Each number is 200 + 40 x the weight over its row's rms, rounded and kept within 0 to 999. Layers, rows and columns count from 0. The size before them is the row's rms in percent of the matrix's.

# up: layer 5 MLP up, 1024x256, rms 0.0704, rows 1012-1023, columns 0-63
# down: layer 5 MLP down (transposed), 1024x256, rms 0.0723, rows 1012-1023, columns 0-63
up1012,103,199,299,205,172,162,152,122,175,197,205,174,195,166,158,175,196,170,193,228,210,205,187,132,111,177,158,220,193,240,241,140,180,239,196,176,272,200,138,218,168,157,189,246,260,207,174,210,212,187,233,189,152,273,219,165,196,178,93,270,113,166,150,258,216
down1012,098,175,155,210,161,237,237,228,171,168,197,221,239,193,243,213,108,243,256,247,131,166,192,214,203,224,252,171,227,184,230,191,167,124,245,229,116,142,289,221,192,268,180,150,117,222,264,202,227,186,171,179,124,158,165,187,155,231,237,167,253,268,247,140,192
up1013,089,108,189,214,306,205,126,151,188,113,188,196,192,186,199,228,181,180,210,247,242,136,229,179,208,182,201,214,150,179,204,146,131,242,160,209,300,238,183,149,143,188,198,148,193,212,163,199,192,165,253,219,213,113,252,134,188,188,175,173,194,224,243,174,147
down1013,089,175,280,176,109,96,202,156,190,262,222,178,170,158,230,230,208,139,146,170,211,173,124,148,219,249,149,202,189,206,267,190,138,168,183,144,182,224,201,226,170,202,109,206,218,222,184,204,171,225,153,183,259,201,231,220,173,186,255,219,246,227,167,156,261
up1014,095,214,249,237,267,153,186,170,276,210,198,216,175,240,130,179,165,219,227,196,161,109,139,187,231,163,162,209,243,183,204,215,209,270,175,176,159,221,143,152,187,208,184,200,105,216,153,176,125,173,181,207,247,193,191,158,215,133,189,157,238,287,200,121,203
down1014,095,208,243,249,270,151,245,221,155,158,210,176,203,196,238,123,191,145,251,139,248,186,148,200,137,171,177,213,198,216,232,130,126,167,159,130,310,206,213,214,244,164,194,191,279,223,299,184,191,151,170,183,150,177,190,172,155,187,167,253,167,243,205,243,189
up1015,098,209,257,184,193,208,204,249,208,167,269,334,253,202,201,177,127,266,163,167,155,184,201,189,189,252,242,249,259,246,189,175,229,203,210,185,201,236,209,174,168,243,248,198,210,208,189,147,243,234,217,212,211,213,159,194,113,221,198,192,155,262,197,154,199
down1015,093,231,175,195,167,191,189,151,175,269,222,155,200,215,199,175,178,188,207,192,222,243,232,122,235,252,191,251,159,169,220,187,115,189,203,196,103,197,151,192,170,228,162,276,154,172,234,229,156,255,225,271,181,183,173,222,292,200,260,175,224,216,246,226,219
up1016,101,141,185,248,151,182,221,188,184,206,232,175,255,261,151,189,194,141,151,219,177,167,200,255,216,182,304,228,174,109,222,133,198,196,184,211,165,191,249,220,143,182,219,233,244,249,188,238,300,240,212,171,188,194,205,208,212,198,184,219,232,200,220,208,174
down1016,097,199,193,209,212,196,183,183,139,168,205,180,283,246,158,109,242,169,270,187,141,184,164,197,179,190,179,243,191,156,240,187,205,185,205,176,258,210,183,187,175,209,169,188,215,237,178,174,247,100,166,226,203,267,164,216,206,173,229,214,226,164,207,184,213
up1017,111,262,194,188,213,216,183,256,146,199,220,149,249,128,210,136,182,170,177,162,157,186,151,161,154,229,233,176,172,108,224,220,190,225,214,179,279,186,205,144,200,190,247,141,212,194,203,159,215,187,222,201,142,270,182,163,145,162,100,173,163,204,169,153,216
down1017,117,223,270,192,231,177,245,218,239,203,228,124,187,122,212,192,130,114,197,162,190,247,236,203,161,258,210,80,199,147,174,170,150,278,217,213,148,166,255,253,209,147,202,238,229,200,175,261,173,171,170,197,95,263,195,217,130,236,167,201,193,211,189,241,201
up1018,113,173,173,174,202,211,178,228,239,244,211,177,162,222,251,187,188,112,204,128,217,138,182,173,207,174,183,282,193,201,215,251,218,150,146,233,174,164,259,90,187,225,248,245,233,259,275,199,182,193,237,160,168,161,184,245,217,271,283,247,254,206,241,297,252
down1018,100,225,230,220,183,216,114,241,254,173,105,234,201,155,204,290,170,195,78,217,148,207,241,147,156,250,204,88,199,173,204,179,163,114,273,237,180,222,227,206,202,252,164,205,205,228,176,276,201,122,167,225,212,175,173,233,184,215,147,118,244,188,186,140,174
up1019,113,165,213,121,247,174,269,160,274,183,234,262,147,121,211,200,189,184,228,214,152,223,161,162,121,262,194,218,146,228,241,173,239,258,181,242,225,193,240,247,241,205,232,152,241,240,215,163,253,203,293,234,178,225,216,167,213,246,200,217,220,247,172,178,240
down1019,100,280,219,167,198,143,168,140,205,186,227,162,210,228,180,199,181,172,203,251,161,192,205,222,232,129,171,185,174,197,201,148,127,105,154,228,279,178,181,174,260,207,210,156,157,121,173,201,179,178,293,124,152,245,185,165,217,137,61,190,201,162,286,190,190
up1020,106,154,262,254,207,213,204,181,183,255,170,148,144,188,191,165,182,164,210,181,159,186,171,206,212,161,186,177,191,169,135,173,235,238,209,144,323,218,262,165,253,212,167,193,200,202,236,233,190,146,196,211,229,193,192,220,205,305,183,142,176,176,160,164,210
down1020,101,239,246,227,181,177,191,235,199,169,246,169,164,196,170,183,151,245,286,212,222,235,281,234,256,243,231,94,119,238,146,195,176,190,260,199,219,193,240,191,176,264,197,271,264,255,206,209,200,195,141,204,199,201,244,140,183,115,162,155,209,159,149,173,226
up1021,101,196,155,173,203,197,216,230,172,153,226,249,233,176,206,186,202,190,221,166,219,218,229,172,242,247,220,175,220,194,205,160,268,234,149,185,174,176,157,166,167,124,202,202,155,262,181,118,217,217,195,247,232,297,188,163,213,191,167,228,132,237,134,216,254
down1021,107,184,150,187,242,181,280,263,134,203,223,200,246,192,205,321,231,277,217,252,215,225,192,200,245,196,135,281,186,235,207,159,225,282,238,181,231,226,122,240,198,186,131,281,230,218,215,178,187,134,174,300,208,220,179,164,214,138,283,210,167,224,171,193,196
up1022,104,220,159,184,261,234,217,179,206,258,282,163,221,213,223,196,108,285,144,171,209,183,179,205,241,181,229,257,223,212,173,244,204,191,202,200,174,175,129,212,140,170,306,177,278,253,165,183,136,247,158,228,175,229,176,135,254,195,280,172,278,219,153,235,225
down1022,110,107,149,179,214,198,162,197,168,127,198,246,276,208,243,202,189,162,208,234,246,95,179,210,279,112,193,182,223,202,199,253,170,287,179,177,240,153,153,218,232,184,245,213,178,182,200,249,239,235,260,263,260,207,235,158,258,246,215,211,258,245,116,223,168
up1023,102,211,162,208,134,241,183,244,197,167,275,198,187,164,205,213,239,234,220,201,153,202,195,203,203,255,126,192,148,172,111,191,193,189,227,194,173,189,148,211,202,179,247,233,182,273,176,272,206,176,230,214,257,159,268,226,162,216,187,182,253,229,154,228,247
down1023,100,261,219,119,167,200,168,161,185,238,222,203,231,280,234,213,248,67,167,162,191,168,164,241,229,190,225,206,220,150,189,187,185,133,185,227,185,158,174,204,250,237,254,218,205,121,235,190,158,204,201,188,198,174,259,177,167,227,154,192,250,196,185,208,177